From a checkpoint of a small transformer trained on Wikipedia.
Training: a variant of Muon for these matrices, 200M tokens, 6110 steps.
Each number is 128 + 24 x the weight over its row's rms, rounded and kept within 0 to 255. Layers, rows and columns count from 0. Numbers have three digits each. The size before them is the row's rms in percent of the matrix's.

# up: layer 2 MLP up, 640x160, rms 0.181, rows 284-365, columns 0-79
# down: layer 2 MLP down (transposed), 640x160, rms 0.116, rows 284-364, columns 0-79
up284 105:135117156095101131184103143146053135121123147102164158145148107162135155109127131143109079148157147076138143111132155125165141113126173108133157098137171145129081085124110196120135114102122111163130111139127117132097096132134115097152118126
down284 096:103104141106089112141159104142100130121147124088144096178105149126114120160132175149086114114127176141150174164128169120148154129120135097168147128130194145120097112137135110093094152106142119134103114140137150145125113125146146097122138125
up285 089:141154092131156134134175106124135160121155130107174116125134128142126139130101112141137141121122130094129162134143138123127131079127154132152141153120091143149107105104136106119136160179130168114172158142071096114157130103168119131097157078
down285 102:104140119124063119143155124148151102138114165105177127136119157129084148118101147105137124128121132110099142180197129138163114117135107121090154149135091157126096074104139092122137141108126158110120133167115097093176141150135117150112142125
up286 113:134141154157105067133118126107117128120119138110112096126137112122149123136149091132137154120173120102162079110138105102147104112093178127118063151130078128111148107143143114099125115133161141164113153108107124176119099117095137132160125101
down286 110:143143142107102156172152119119120143162163066190165130164143103112097128129104145118090156129114180113126131112104140145102143137155101112171138133125175137143140143055141128124108148114094135128130139090144134118089142165112100109127139145
up287 104:137087131127075105126167154150128152129134135160158096121129169132103112133115150130149131131136149111142156142151150141099126108151122111108139101123143145137088134135187146109127096120105122114135142155155148140120136106141108224198110119
down287 113:098034170123131093113091131112107147143090128116133103127104156085112147146101206117109106105170136117091127116141151139092120121127105150145161132123117124124079181130173146096132115185122119139125125120160116152140169142105136164127135121
up288 105:108146165132142116085158109153133115134137156150117162114149139131107109130099110120115124128136131116152130149120125127095162151119097104098133153117158126130097158127134157122098123123126132144146130146129123152143139095120110133096136134
down288 107:107165104142127147148124141100144126151108125110145132134136122062139137141132143139099142176139114123093149119226116118135122146146123110108109147148133165076106143128142080122139123151124143163156121141096130116083140111126083092089145116
up289 122:117138078125169100133119102180142146111121098166113146138145147124153100129128144104124169164158058118100145142105071176104166146135157110170161122114113147106149103124115090129156139157118137112113127152109134113152128143157121125122056121
down289 098:165134175121103141139137123099128124119147153075103121145111110132115123139151111151124144109118183143115137056143169093117144123142085173115103139115111097131100144131171147159108121111159119132121180117139130151119133114116161129145163146
up290 100:110114153099160144132132098126121134132139100128109123143104107100140145102081131148114138135124151158133144135128173123097114148121132132145127118157169101076150102116108149138093150100122101123140149137138100098107109144169164153098128119
down290 098:142188140142096138125103124122140174163086127159139150111163115158074110160141141117191115120135137131092167155140127176172116153171108115132093154109100119135165094170096099118115123156138144123118163155077108140108118148127114130130138155
up291 090:098120158137153145129109124100136127133150152124116115146087180133121093085158134120111151135143104104148153105141124093138101144162157196117121111126155138085133103157135106135153098081143131128105135122109120123119125092131142158129127178
down291 101:114103167123138160110104110117121132117130111114133132141134173089105048147132161096128150131155087105138156130126139074163136110146152180155112098119141131104123113141137110167118117095154095128115127105123142118119155118106093138124158160
up292 092:102132111101136114158126146142110141129145133142157148134149091135135144134150142102103110148099148127108099119048149143148134142125055138136161153101135104134138163156123109139132127168139108143138162146156157108104117104112119110128108129
down292 075:159165117155119187082131112105164187120122117132106109164110161093128139154137115151147127124179129134142138123192120110109133141158185128120107114142122123119120090119159138130139101071136139125096151110110082145179106142138143118135105116
up293 095:148152109111139140111123121091117116124117125145113154119137137147123130155117137129135104124133118132140157135145108125162097150105109108115135100146143124132145107108138088068134171123098112131082106136112120124073173089160111151115190136
down293 097:165148143147119113124135131152123109121178106124109120135120116167151183126119140109102177177096096107113136125142139145136095143147124126108149109109134150137140142096132137127113152133086085104153178101109150104077112081101123123130110152
up294 086:139094112101157123141144163151119112127099124150157147107118111145105110108115105083132129112147156099116160057114118148158136111147104134155111172162108156121132108120142144152144130167176106143139143149091118159146126119110155167172134151
down294 090:134117165164158098142111149127132134132104140124087092133107157130129097115069144066159118122127135100115142107101115141125120096100126121136143219124118135120116117123144159109135149153104118122094155163100145166156152157118140156123097167
up295 101:080168167132143154143108138109109164146106124141123141132116143142099097166125074069138073130152129114158129134078083156146181123144125114115100133122136107127123112133120103148140125141136099134093105170126119143156090101117144122119124134
down295 086:147105089107124117113129110149162134130140125100132137134129134149121137125134194172121149094092149154116110128163165115119065107130143137141146116143122136094114158136122162118140131105122159143166165099145122124132162182118103172099145134
up296 100:143126143097108135079094128116130142124135137162100105151178131141117133159119131156137141103135123101169122113120124137126163141121068122166104109158152116102152145069149120125129142119113122139151149153115090165117157105126106110116123136
down296 089:113161124144125092149176106109133122119116094098184162128103128114125125099120120111117128160110140121103140161129143112106139095137167127119150116111126137143137107166127159105143106109125132079151092111120163161116107126126139120139113095
up297 091:121153124112123139156176121141097132068113142157121165127165113154081104156109156118110148151136107137132136149101150104113138147131132103157135144131155106105073146123119199112142146155125164126122148143173097129146150101118136152146112168
down297 092:146119116108128094125138115155155153100120122111112173167154094154115131144145098111159124148148070117127146115151168103138144125173088109164105129090150095100127160122147137116099166162131151133143156106098096108162139120116143137128158098
up298 096:116126132109140137123114141160124116097171063132134153119132091108170106140091121145132123138142140142103132118162082099116085185116138090176159127115121126137157124120118097120148153132159137118173141111161129110110154120145163123125164128
down298 087:147156112142133133102096142112126119145093168140139110110140152141137131125114129138087119135138113124139151155148153128128158094136112151089107129119187131157098131129126117131106101110115098110083099092095122125153055111136091146141133148
up299 101:118132156145130133134140100124111126100142154151105148097128137109166153135079117145132113126103152162123101136118126115113119092126109148149149150138127144122177146111090145130131162152099156109123121114124082143130107088120124145117113115
down299 114:131141121141150149148165127121174102100130161143153116092102095107181133145109118142140129125114150178092127117146127124107137099146135145122131123124156111131161155123105112142185166147061146134078126122186088130105091119148108127152130114
up300 095:136118115171129137166127122145146132134143139139107142139120110205097132086132127160132120110135111089139087117155140082149137097097125131142124117142122154117147122112077129144104111163144155158142141126135138121113144135148143153102105121
down300 090:124130154105134167174131149092115113129124127090131138130132122161101110131096133095168114150118130170147164158126104120166108167136141154165095138095135119123141102113109126144099162102121127118117144139118098182175115105137098168112128164
up301 099:111097162139150131154126151136108134147125130121122120111090154130119165147108155108123124122072164154113083096110152124107154116077152194147133069119164135117114187146136104151135152074120145158118160098133147166101128112144156070146092095
down301 099:070134158142127126107138163167158112133138130099118118126112136128111140120152141117104113121163158113110144154119118121074128161148107157098110119166098115173136150174112115139082114152123105107133078177122160099116126165094156119115132179
up302 100:085110175117093138156106144133152117105124115143105152123121150087125112136085101144093137124155122096128116114102164157132137128138136121152125109119116141093102130131072106122090159149179107122121117109115113141168097133117105118122113080
down302 098:141108100097137103123099111115129115168131136116149111100140159142166132137132152190124139108119179107147114130120124095136157092130174158119116136181093117124148126097163108085123142132132091125137129118124120139148127133189141130163124106
up303 110:091112170150148121158118110116157103140122065083168129120138133120111088127139126134168148169170123157113138133130090144139120144135150120134116135151132089121119151115110135174118137152157117114148103098151149102108145125145098116100165108
down303 090:137160066079096131112121119152082171079080147167108133133117120119163131122135129150111087093124150104129109139146170131141141116109129114121095105135126135169099140161116136074109095108117139141100165124113083161125110096097127132110102118
up304 110:140096136112084088095138136126133133188115153098149112178141101122122168095096103146130104092124164138122111098137171111074108135116104096137144099147117131188163099140123091116128094109172138121114137131126118130137179114113155131117145156
down304 103:081165161140135119135122098115134101165136098081099169126132115132130107111117178138121133133088103140162162160093110110183116135145152144130130138112086118143101095136063166146144169095088081064178149103148130119135110105163128111161145129
up305 101:079138100111094172178091089153113114120140146115141115159121143122111139130055149152127117144105099159104112143072146113133058183062130123110110112157136104144119173109110131129151122117135140161142139105150125118096130149138099148084110111
down305 101:100103109139148153169137137120166115122146115127138101076092143140122143124099087111124101160133122138131123117137119128148122185128109158108083156134120109147105152102108130129176111137126103106122134103120080138121169143172095099112123147
up306 093:132113129134129124088181105163138132142099107123151133101090156132138112192137132126095122171101133131123177137178158151082089142115119157118174110148129091111105136136156091095132113130150126139117142126115113111079123116098125155128128123
down306 085:104112134142126149181130124146132097093135147126120150142111132131116165121156119147086109123113098172135081141122148101112126107165135105120066114122166123154125169117078139098141157117124119068126128119112123171147120132110158100130155159
up307 085:104112096137123151129108132159080124137121146150145120156134119131127162062098106100123155093130125131077129121155112103141106146119167132124130140158128122103131101118096152150138131166124102092151118116130122147130145131116131110114060121
down307 093:127107144176132151103136113147122112106134173160125116110116148135129150106126162063111140133122130116080083125118151095148117188143142140125115102138115144083080146116130132117134136127136073090170087124159120136103191173140123148117079171
up308 099:149113125137131163129097137111158139081169106149126127092116095141116153131185109130058137098131114138106149150096149173099147135144132136102160082096141128111124119146127118128148131121125114104159080129065131083128120155141129152129104165
down308 082:131144153115159082123139105118140077170108168101109140138128150094125113116101131132148146142124106107129111119111100084161140129127131127156119145153139145139131136091112114115133136131158113140063155116202105170139150084119135083139150086
up309 095:093113119104093106117134144150197150152122118086136098149131141095128134128129071119149086118081171142097136121153127110110108130112104081125147120193100108144187148119175117141124107143146135147118137119126137129116132129133150135127152087
down309 086:171121098146181174095145114103137125147117112137153159145158114144156129125168109141122129146115117118161160140151128151163153164123131082097105113120116120149090142135132135147083096125131174168121123078120116108161098116143121107154132153
up310 099:116086116120136124055106112120161129146116099131123117108121090119115157144143130119165098120141151152132139128133120177151146148091130163168136144111127126144135096126146127147131146142110143147145168154134139119092144106121100140126105192
down310 094:139145154122108124110129114096114194102116163123147140120136097084209143124089088124090127164162137137124170120160159091160124143147178101115146085140151090116086138113084117113135122105159129144128149137106108157144056106167144108137145144
up311 106:112071110124079152169163095118115096119158146150133122134092100162131139107147194145156115128149084138155111133098128191138121069139168146116135134126140100110095155168147087118132149114121126155137104095120100158137129112153116160116107084
down311 113:125091135136119136143146108109120112103134146169129122165104056125133130123168150173134128160166104143161102115120142170122133099123111111121131096152165104118116151138080128116148128143147133150119115095162136158119134152131114161138132111
up312 109:112166137124113130172162118118115147105115152130107116136103153126119099105134118113174127109147083143118119133110118164169183133146133133114146132156095128137126118116075122153132131104117161115115091098146098119131101134109121159139119105
down312 116:132139171147129121147109124096132126086143119168122128126087186125104086140084100129117135114083082141110104137111131131083160157129148115135106122157157161118103143121130152159080134104105156137111100139145117137120094136097134140178107111
up313 092:127130141137099181094132125141140125144166108144097128135127140121172128135125115147128093097123169163180124088103122163092156098131101155129154167107117128118124089126144148150148098118131132168058160134126148103156103117096160139178131098
down313 094:134126153124139099133122160117126107099116147148132111133114111160126069153110166118128141126139117119138132118138159138140114170144118150174117133102079159131116093121096088121107114158114175121142121113151123119155173150134112116059077118
up314 084:116119140126102099134098123139145123120115100139142139081124108123122081123105141173139098130147177155112119114104125112096122133119108156118138122125148115108091154156138150115122208137144117134098107124191083127095122136152137134085099119
down314 076:116095156145117129139137104168161107103099133135160122133104123132123175138165149132124096168147091081127118103109088153091107132143132154119107140098149086139143110085102094112135126132106144139178138102119194117115119095134132111127174144
up315 101:121130139128165185181131131145123099163095112105177101144128130103134112117162127123146146109149082170161112088142146128137151131115098152161144145106140133111094138097149139092128113136119166129128131102155146136135109094125080109142131125
down315 089:163153118154114064111126120100104149096169123148113129135114080086092092152116125144106153140133135097087096114137146124102125120142180114100094119151157127132145153121120096145132165103154128132113127160131079135091160123144121140150136130
up316 103:103125157145116150165131083129084113151143112122133156139124142154129125134151120119128131140113095129150121134144137140110125114139142104134122158105139125107081119137136122104109138115149119121148069123104112217108139103133153133151117121
down316 104:125083200119141167135139112108133115172137118148157121140139086100120150128178135113147117142134126106081141072155125132100119133179153101071127105119153110139118131131106131130138130130153165172136132108116097149121098116130138121143145100
up317 105:146104161139127124144106139143120104144172135125125107151078141134166134148148173132102130124142130106138122105151125123114120170142129156124092141099113125124137101111141114132152155105105138095105117126110126138081139139134101149145132143
down317 090:112121094127120125142130097112129162081137131107173167115171125151135124126147136166127104120077101127098157161117147141176102085147124118131185097133114133159141131121099107131114135130136103149147130143156149123146130115128139134119084131
up318 105:143173146175105152100180133104151178130128130151099137100145099098137125137118134157141096089106169113160119105140143138106156116104120123160134140095101157153147126143140149096113147140107210135129160143152134148114148128132142134134162114
down318 098:126128102097130106178145071184102087122137131182095112141100134136165137149100160136129143147161086162117130166134097162135133116157157128119131169151131146173122173105129146118135090114108116143121128127061109116148106112130132131136109102
up319 110:143085140089138165121129124100094109103114140112134119119126085140123118120106166121082138124149162160160119107122107138132175119098170116124165122153141092099149138120178101107129138186132177126131120083135123149118135130127169138111126124
down319 121:123104147123134151124142109125106116133146144139081109136115068127130111140146106149110135138143155157179119157138130120112161119123149128116120103139162146096134169107150080092121136207138150134128130066135113139142122129097138135120153132
up320 107:138087113109092117111116145170144146147146111115140123144111123148148137105113180099119126135134125080113089122180133124066147161132125138106128165151085126126158131129149103143079136127117137183109152143107087136114123136190125088146095109
down320 099:130123114135066138137109183069109124113139144134138130085189148119091062128063099114117155116152122127098128115099099153131137080139164108109119111105141142129129151165105138122142137116130121138145129135156128122125129119146113153130145129
up321 118:141148149134141105167100135139136129156128138106133141183158108147130092135149144087088103144122115148112117121123135148126138126121203075144148132107150125144134116164150116103137119122112136166127116135139148108071103115150122107150143144
down321 120:147135133140126089122125126127131086115133079131143079166172138142143107127138137159114094111121133158115155110113139136125112131132156121131125080129141127151147113105141146113127128168135155133120131133137123145122101127156135096145156104
up322 106:148114167148130084136111089141146188134141153142140137112112169128144161127150144143182113110161107106178086143126137156120108133116119100144118131132120158172133147102126120130083142147107183101112139097124102189150118128142101129107119119
down322 115:141152149114165100137091083098090133103116128129171153086124185153128143178160095144140144126146175118130129146112162130123093133150086125104138129108150147154105121124093166153152153127099133097094156101148120147155114127130131123121155150
up323 095:100102208142186116139106179140085113123130095137129105151130086144129161105097129112093151158139145131130171103145101131127128114117164126129127167111122136124146115157118080120125173141155123111121105135105124157117133132106130109140136126
down323 099:115134155137171098112133134167081101147125112113131083096175096121111140145131144116094164192126166159139167106148107165111108120174155169108097093155133087123165142151139093121146122156141134117124090123115085143156089136154140131125128094
up324 079:175146142113115111166164134109084080115163135110112132137146138143148103134164187170120138145155095140126145090085135100144122158114120137125165127194143131154103143110155135089108107095123145155163156143147129090116139122126091136095102132
down324 070:117140084152139104125112123118174136138130121085113121125176132107146116083142094123099136110125128116170112123151124130174077154136131118151111126108148150151114100095118155189132155076118138121127135116167106157149163142149118121143116138
up325 099:121149130135112111117109064125151082141124109147115145112157139149140131099124138139126110128094124127145126141124086137122162122112188122115149114136150129180091152115106132123125142131136137105119121143117135110128191130152118137106138130
down325 098:112094117089137132088150133118102137158122169181118122131060151101149127169175141099137138151116137142128176139162153096145113115091153126125147118106163089149108119154103105123111120127144107132146103116109125114117136123123161139120124109
up326 104:139121120141113136125149089134113147137185133124138129115107115161169135111139158169182161142146101110165155140113099095103136138103157136138102140146081155176126104165100115127078128180142175115138130160089104138156094096161103150166129141
down326 091:127130145136184123122119133128152125156088122113141153183115104082082179096134113139122148120173115123104121142128149180112107149120082136134116116110176106154107117099144160135147105091123118137131136134120133096099136101126157092149120163
up327 103:103134180115137131128103171119142122136172158139129131167109145154107148115117103150137108143114124164115115112159127126118133134069086156162147096133146147123163117154119108121100174098159147155108116155104119142067160129155146083113154164
down327 105:134128156120112098150106102137151111166189107141096119150140116133114122076140131170154129155108124180110139136130162161112144155116169122097099096085139133110138149156113122107076123110137148134163119164077139148059141126171151120092133155
up328 097:160104162136092127114088098145096127099128110136110135125082103157149143150095112152088159139129118116121117124122144131117153132090135168121115156117129128111116133156125148145094156112094124168117131159081115107132112099148108120168126145
down328 097:179105159125090108111073103161134099135142131110118112164096175151125134124132114097124132093109109173125124138091124135102173106125122156108141164139120165149135093141134154125132140111078112123143080184164155085124106148196150120145102165
up329 098:143125137165135104110144142132080165149156133156123153145127124136146149092134128111141126164146142141161123145134136150149154083164165112142117096121120158126100117108138144148136137165100139155141127146145125123140132133163128120109076153
down329 114:138100169169099149125140132131084147169142123154116130161138088112112150101139120144128139117144147126118080161128160165155152084152157149104119119162087174132124109119109132091136128170116110139105108173121152084141101151138085145126070153
up330 101:100117147126142118099102140128129099152130143160123092131161112063163115091101136145147106081154125100141137145118186160094149120144149161129137141072142163076087102117133106204115163098157141128143162154129113131093146107139168153110139135
down330 095:154120165147111131105142131176139115085134128095109133158108144152090143095133119145138141137076148191198129107115111117171140104115069137141118111129124111176146104144128111153136129134138105146130126126122130163064150154139094136114146120
up331 083:128143132130138103145170161123124110183092138139084174100109117163138129082094140111173069081160135079133097121120122142161143137098137132173125134100120131103120115149127154114127104117131117125100130161156111125132140120140109097180077133
down331 096:136115124134130133094126124116097143152101089133114137135149122154164093119131148123106100082184101144130110150136122124147123125127127151174138100150154106085147119124103122105155111067158108130142128132123124109139127139161111124114103130
up332 096:112172119111106187128148126132138109108106134172083112160144115136136107108104150121091143152153126151176133095119132127138132123141102102087156119134098137078115099104115102128122118130128127122132127163144101134152112152115166098173140148
down332 116:079150105146108154112152144148124110113101096157101107122155107125132138162098134118106139178149149191132084098137146126142120126135113091112155158127163144089120111089140134115128145146116122161127116102123107125143163159136156158158110126
up333 092:153129125166134119117099111126175155119092126165085146120108109132136127108122139110167147154109123128144107162093110114109128120110161137153119147121067154181113106117151122130136135148117075127104134149116151169159179148113094135106184114
down333 087:110139139104104115120104199140122107090141090130150124153134157153094145139119111114100132145149103133146134153126121162140128126123070121136140086145143124101170111130112179101153086096169091167126107148134123102124089092126159118160115136
up334 093:112105094169072149115106119121172117082136123095141126130149112177119143080125154124165127154111143106178118124142136116125126077144165102166160183137111145123125140113119104088097146112127175145137106130114173172143122130137128121162133122
down334 104:121172088123115183128108120135161124127138140148162112102108115171114131155151153173105140152159125205128139138127120132118122094124133074161151114149163106138126138112087085109108136122125161084101127123126129119142091149152120129136084105
up335 094:131127119110125132145088128135152121092144125081151146116141162133161132130096180122191116120120108158156081115178119143112147096126169098110183107157103156109147140156104116142126132109096157136135130112123134174152146129089129107099124091
down335 097:101077110144150132089102080145108106145148119184095176143109143152115175110143151112131126093110137140112160102087098157162143160103128181167174128124157135098125127092160123146149109120137130111119074133162098110115156134122114155099103114
up336 069:149141119137145110136168170141146127162113137139164115142169132149114118139129129142126125145155087134110078107138157092103116148076160139095135127151156153139070151123127114119143089142139137135108146127143136104122131093090106164097151117
down336 074:130125116131161121156146126115152099091102127125148124114126162072118126137105135111122110143147080110132132132123193144108137153144137096166110144098120117059065117140121114124167108113105098151116111125156143116117153133137089130113099126
up337 102:109112149110102102097082175102117128081168122078136117185086139110133112126121098121121127146138176145115146122122111121102073156102137144164129172160132134110128149117145159133076093141150080153146137136133086090079107156107106145130139126
down337 094:138159118087123155139116118088140145141119128165162133105147131142124118134168165123145146135139119116120105150148125143150137139124131153066106091122136123153145153140192156148142138076086147091134119109071154103096124066115112143147100103
up338 087:119147147123124143103122146143133116120152139133144130103126158105122126147140142122107140144143098127172182099110154086125120166131097145109173097082171135098106179108150139123133129110126123117140086178153123103072129111123127108072138098
down338 083:076127129112119144133136102142102131139154090105090137095139133123171140144151148103135102159146105138131164124123101168120090111144115118118179199151154095116131137131148092105113145119119163124112110140127157138135156115118137087157135124
up339 101:146135120054113130137143158136115149119143137149104142134124166116144117130135179141137150127107167105106191102125160133123118157113057128145135122129082063082105100091118104172130149130132147129146154125137144128120098139102089099158094112
down339 087:118118110155151077128123107136148095142124114142156081159081125119117132134144135108133133084145131169172107153119133101124102122136184087122102136102104188131171186147126123134141100148158097129147146153143143126176164108103154133110145157
up340 104:116130159065188147110127131124152142104096140153128144133171089108131136172135142126132135139103127135163118177106061110128102110123154097139104106094145117119163116126144127112151110128122141102136142143101150127130131111141130145167105146
down340 094:130115138159109128143122144104127106154151144100096106166097166136098145111165115119125107156119116081126163108182129181116133119139089166130101118135116104094099159111133156100097132133138121116122110091163166107123109137106182100139120126
up341 112:117126138126074124127077095141142142123132140160131129135120157172134149124159138141101149132122115084152163053115122148102085111146122110125102124126140155168136144119130170138147143143151121082102132134121140105110124137078108136175127126
down341 096:107120157131139111133151121128064107168129120116110133110153089106107086133092094144183112122127144141122100151153137114167102140129128146134148156149119132146139118154124123127153083123147129144121166100108130162121126122144110127161184076
up342 095:081103117083146053142146130121135154134109139091152131118103131201117128144154119111088122137099129138121117106136106126145117160158129118090125125126102121123106154107112081094134161136129131164145143160127129105124141116160104130172096181
down342 086:159161129144123170114154128154079079104137109180093142090122157133126137108105136119108093159144092101080130120185142149141130108128134117153103112116109131161173175147099121113116167118108142102088125140106133176135098129097119109126141101
up343 093:153129092166108101161120078158186157121119115101146121134128157126154105142126121128148096131134081142122147102144130135122146102110152163138099134137077064139135153115116113114100114115138165134153146134133132119131112163125113109137126086
down343 103:115137112153082102117140104181132141138129096146144111130106103118139143137147122166137138125118139115160158137162095147137120104165174055160104108131141113132094124116207140122102171120147146141141123108168159108108153159119126121145169099
up344 098:142146122091140105125126126108126120088111127160143102151117157077077169136107102139135103152136109114093120150090092132096147149099115104178163117157106087160161110119118108150129179159143128105133125167082154144162152139164150118105120184
down344 096:137093115129177078074159160101115156137140121098136114172136089160144158114162097121154119133136172138130120133103151126128168138131144117144143122074148137110128141122118093124147113141156144097131138101151144104102084121075152122153159094
up345 112:125114124102171118160131152101157141120118118084120124127153141128107094109125199132120105121122156128114125164167148119114133108118165100133151140153074159130090083105127162106116082154141145106161124141112134156155147102123113118154149138
down345 088:138135139126089153079149121158081135128148120162141093126133100143161149144113058124132136104118143135138128083097125159117138139116092140121090116101179121142143146113119117169129161114132098160126104119157104114120107152135157148106131103
up346 106:141123091126074132138126184200119097135146072083112189133107123153122111101119125136072095153159106119114133151147115083133125130109155146145112120127151118161129114128121115155147111136152162138135151154116126115101131134094166100106149143
down346 129:114133103155071128114139169152123115146117084099104156109127118076100124124118114151105103133137125102129130141179097126132128102150141151146089124129139112159118109117131075130135111156143163146110146145137133108095075161125138075141145157
up347 088:094136149146097152112129087121160128102171117139136126087150157152130120167103123117089136122124144166141150151119110157119144110152156063099150180122122145159139140129177132155206102123135137124109105107175129144144101120143134151151138096
down347 084:148164120124141132137151123122142128138129140136102110139119143116145134121167117145098137143100105098149088124152140127128108139150089157111164090060113119101135119108130132149092084153109103154182121114169122112133123118113136085135106164
up348 105:144157147111113143107131155139113125098113139170132171143123130133118119148147131120087145168133118103093127158128095137106169110103145100165142113158139186112122065118116137104129106132154107105112107135136119130105122119136142119086167142
down348 094:144087116117165116161141142139127165163143079046094121136121113129142107097099140145145124134116154135137126073149130115131110156149121126076105129086088092139100148150107117132111153116127161171153158103096106154148130148134124087143111159
up349 099:122111150164128104139080108122133132133102137109119089109104134135105147117134121155125128143128146165148135159128148134108129129155137135116092121092095102148129138125136145081121138118146179125102156127139131150117115149136108105104097169
down349 094:142137117156150100134155125123116137117127098108106146079170094152098096128128103140108089143100141116129200077132108161130108125145116130136147136166097154114136141133105130123123128157145080109147120126132142094108123116118153127164137133
up350 079:066120108146136123083117118131123193141148128125116108124119095139135111118117089147134105121112091137221133126128111141121145133151147123121103130106119134135105125115106091141111146108136164157100136131081151141134168137142159091156078104
down350 084:130147162138105141135131150122095124138197127133122123111143131125119082118098099111129106135139069162164135103091095086122145133116127104128131146133149125129110105105110136107113161167162136112134135176125134117130151131135175133112048114
up351 095:096149160141147124119120082175159129132082096130115144148131127148143120139144095172173128128070111146154114124111148118133133125099092125129129119147125107126133166118158111131108139148076097129129121147131103147147099116119114111110131167
down351 094:138079124146105128112143102130172119119129124122160104108133134143114114097118149139126154098116129104079123100159139152156148093133118128143119151143162139120127113085127175135152124074106142120109138090099112182127148108102147173156166106
up352 100:119094151133128114148113153116106101142130095117161120144069144101131138140092165132109121119116122137158081140106087103158124069145149099128166081134148166125137138115130124127106157154155165128137112077112128176175147103155127146186143147
down352 086:123163142123130145145143093115132144111125127177112113118146100071141122120166078144114135143152174105102139098158188142100164180131127170127108145106158113140136122156113167134115107120133114150069120132144137076122117125116134126103110077
up353 091:157150126135149151119148165139116170087134120126131119133119133140156168156121126160140158107153093106166156096128138122147082129112119095132128140131181127096132163132146155133106120123101122118142107172121129075106121127183116169174140142
down353 084:141120147135137143156123129136117136146096096115123141122107119108111142134111108106110101142117110102145098129161162137076138086110153119121147104122174121115188111120083141132168130147121095144117161185119148110087094118127139090096147120
up354 107:125123100129115163124127154141112136118114127116118141140135109104129123090115119130137155136179107166096134141114085136150128150072130133144120102140151164160115084128143068141106128140171104101108118130135120146130137122099151145076149159
down354 081:126129143109142114110130102110140134134137121113142108120116127135100107157136125147109126129106175129121129098171178150125128129151131124116156161121125071090164171132083164130157143139123142169112153081107139131120105143162132093173109107
up355 102:093185120159122107091146115104124205133180133159133141142115142141152121123114102147114119098122119129214150132097126122125111110128132125110125126127085121188124088115127109113109139121118127117141106126131093167138093151138124113146094087
down355 093:132092082127149148153083119121131090125152136119097080141144112121145100106148144138125133166130118149098102090086132105162132129191118155113124167118102137136157131163131149120132158161133140127091104123147134136120143155149138114119109106
up356 111:102133121137131115174097149106137142095143131157091114128113077151126110103109146105128119136127085152110097099133113150109101159091124120180102086130116111154143102130101098159115120139166142105102107119130149123139147125140117123181115125
down356 095:136158140115140167113160089146113086139074118117125140111132143142157085155143136127135186125117156142115127190144109119135169130135128163094119146134158163117107178131137155123115118114102127091128120101132136107111101149127162152078146094
up357 089:124115136156082102145144114159170106171128152119131127148155146154133144110131145155143135145112117105135108148124149086131103154177126158130110095133098099086107147086144128139098153121141135105171125089155119146131112105161151125152128138
down357 085:100106120093100129146130163102134151124149122135158166084119154149127164133140082137144156146146115146100160153117145105105143123142120110166161130134156091136098150110131174115118102129078128114139099181125092158101191140099093126128148099
up358 101:108141127153128131137129075146143120078127138142135158092134168136179168152085133147173145111137152110118097221128087143136126107121124151093156150140117130135139145109148160127163124148082159134113083169121117148152112100130120136135104102
down358 101:169171142123124122147130123094132137130128109121122131133134161097144121168136152085154135142153144127155137138132107123122129139104146125100099132109109124116127143115127151122149171128102151119133140142160104147119112117127084109102150139
up359 099:144117109186092091182134117114140142129105129151101150165127129108146160138101166119147135142118114120117116158147120136126148089127156130154113161109091126154150118201137136109090075119127108143108137106108086123129142111118052117087129134
down359 095:090106130107177167137142138133117142143141154153135130102111116130130086121114101152082107177120145152102160122145135092144110118146124099085102085120158135103140150145113115126132136129120109129098124110121144136129142101133171120158175112
up360 079:102137144139116145119110098121129145121154173130168157198134117139095108123123167108115140108148130134085130154140122172146136114162111118114114104085127104131135111151137151145125115093099103127118101115160178144135125136084131135112133148
down360 072:109128161134103143107118149121143095104124106111173125112105150078093108124157128140134104131125125104159152135099148140148105113079131157148109138108137130130113149139135084105175174088155063133153133103070148153085162090130123167075160173
up361 111:135152144119134154144089120092093068111123131112127131132184169104084130132166119107146115139145127118100160152144096134109126095150133083094166161147111091147123131138152151083091129156138125098133097133135138134120117140147145130105129141
down361 114:115144176125149121141125142119105103159118131150111109110098084166115076159119111126109120136126179143101112086149113084171134141146156131151132141137105132131110132085111119140085173160137135104110136119103091130128093155118128106135162132
up362 099:097152160110181144119127121129128147093143158109098146167112178140129133091115132076087130105141160149095142081098150156114150091128107121111135135118130099136136078128122143160148100139131130142101094165107143132141111126103146127201144079
down362 110:105101135118172143139080137124103130117120135130146133136141167145139111092139088102057147125108154142134159144119148154080155068107098127122130140139116127135161085157158118135111138129100119109137089132163154060170110146118078110135130085
up363 100:071095175126122135109122180114116147130127159112136123129065099133113138109115121141151119173105126131150153078140092159108158152092084166157119115084156169108146075141144106132133136131132153117081160141095142134154141129115124096154139163
down363 098:211115124108124130156131145141130125099126130127118097131130123141115133147150140071126132160104138111142140077105131136110137144146159128079112119129100078144129133130164134106109076154177145130099140134106143124125158159099076133172115145
up364 112:086131159108157110179152131126084147068126132112101166105158128152136134119102124133104144119127137083083164111092175136129130123116126114146164095090168135160115136168091117113163143128187107133119155091142116149122121131144107096142136113
down364 133:146150098103117110163160114152100164087141099131078160114151121161174128130114127150123124140148116109080164149119163136147116141111112113126173102103150137147144111135125102161138125143160134119088127117118112189131133148131087124160119097
up365 082:117156080114121121145149151077132160092122111122136151154171163130111107157111138137132124089149134161162118159093079134178074144134120127122108115145116138140101127096130127170123120174107136126164116094110118098160152139156160139072152121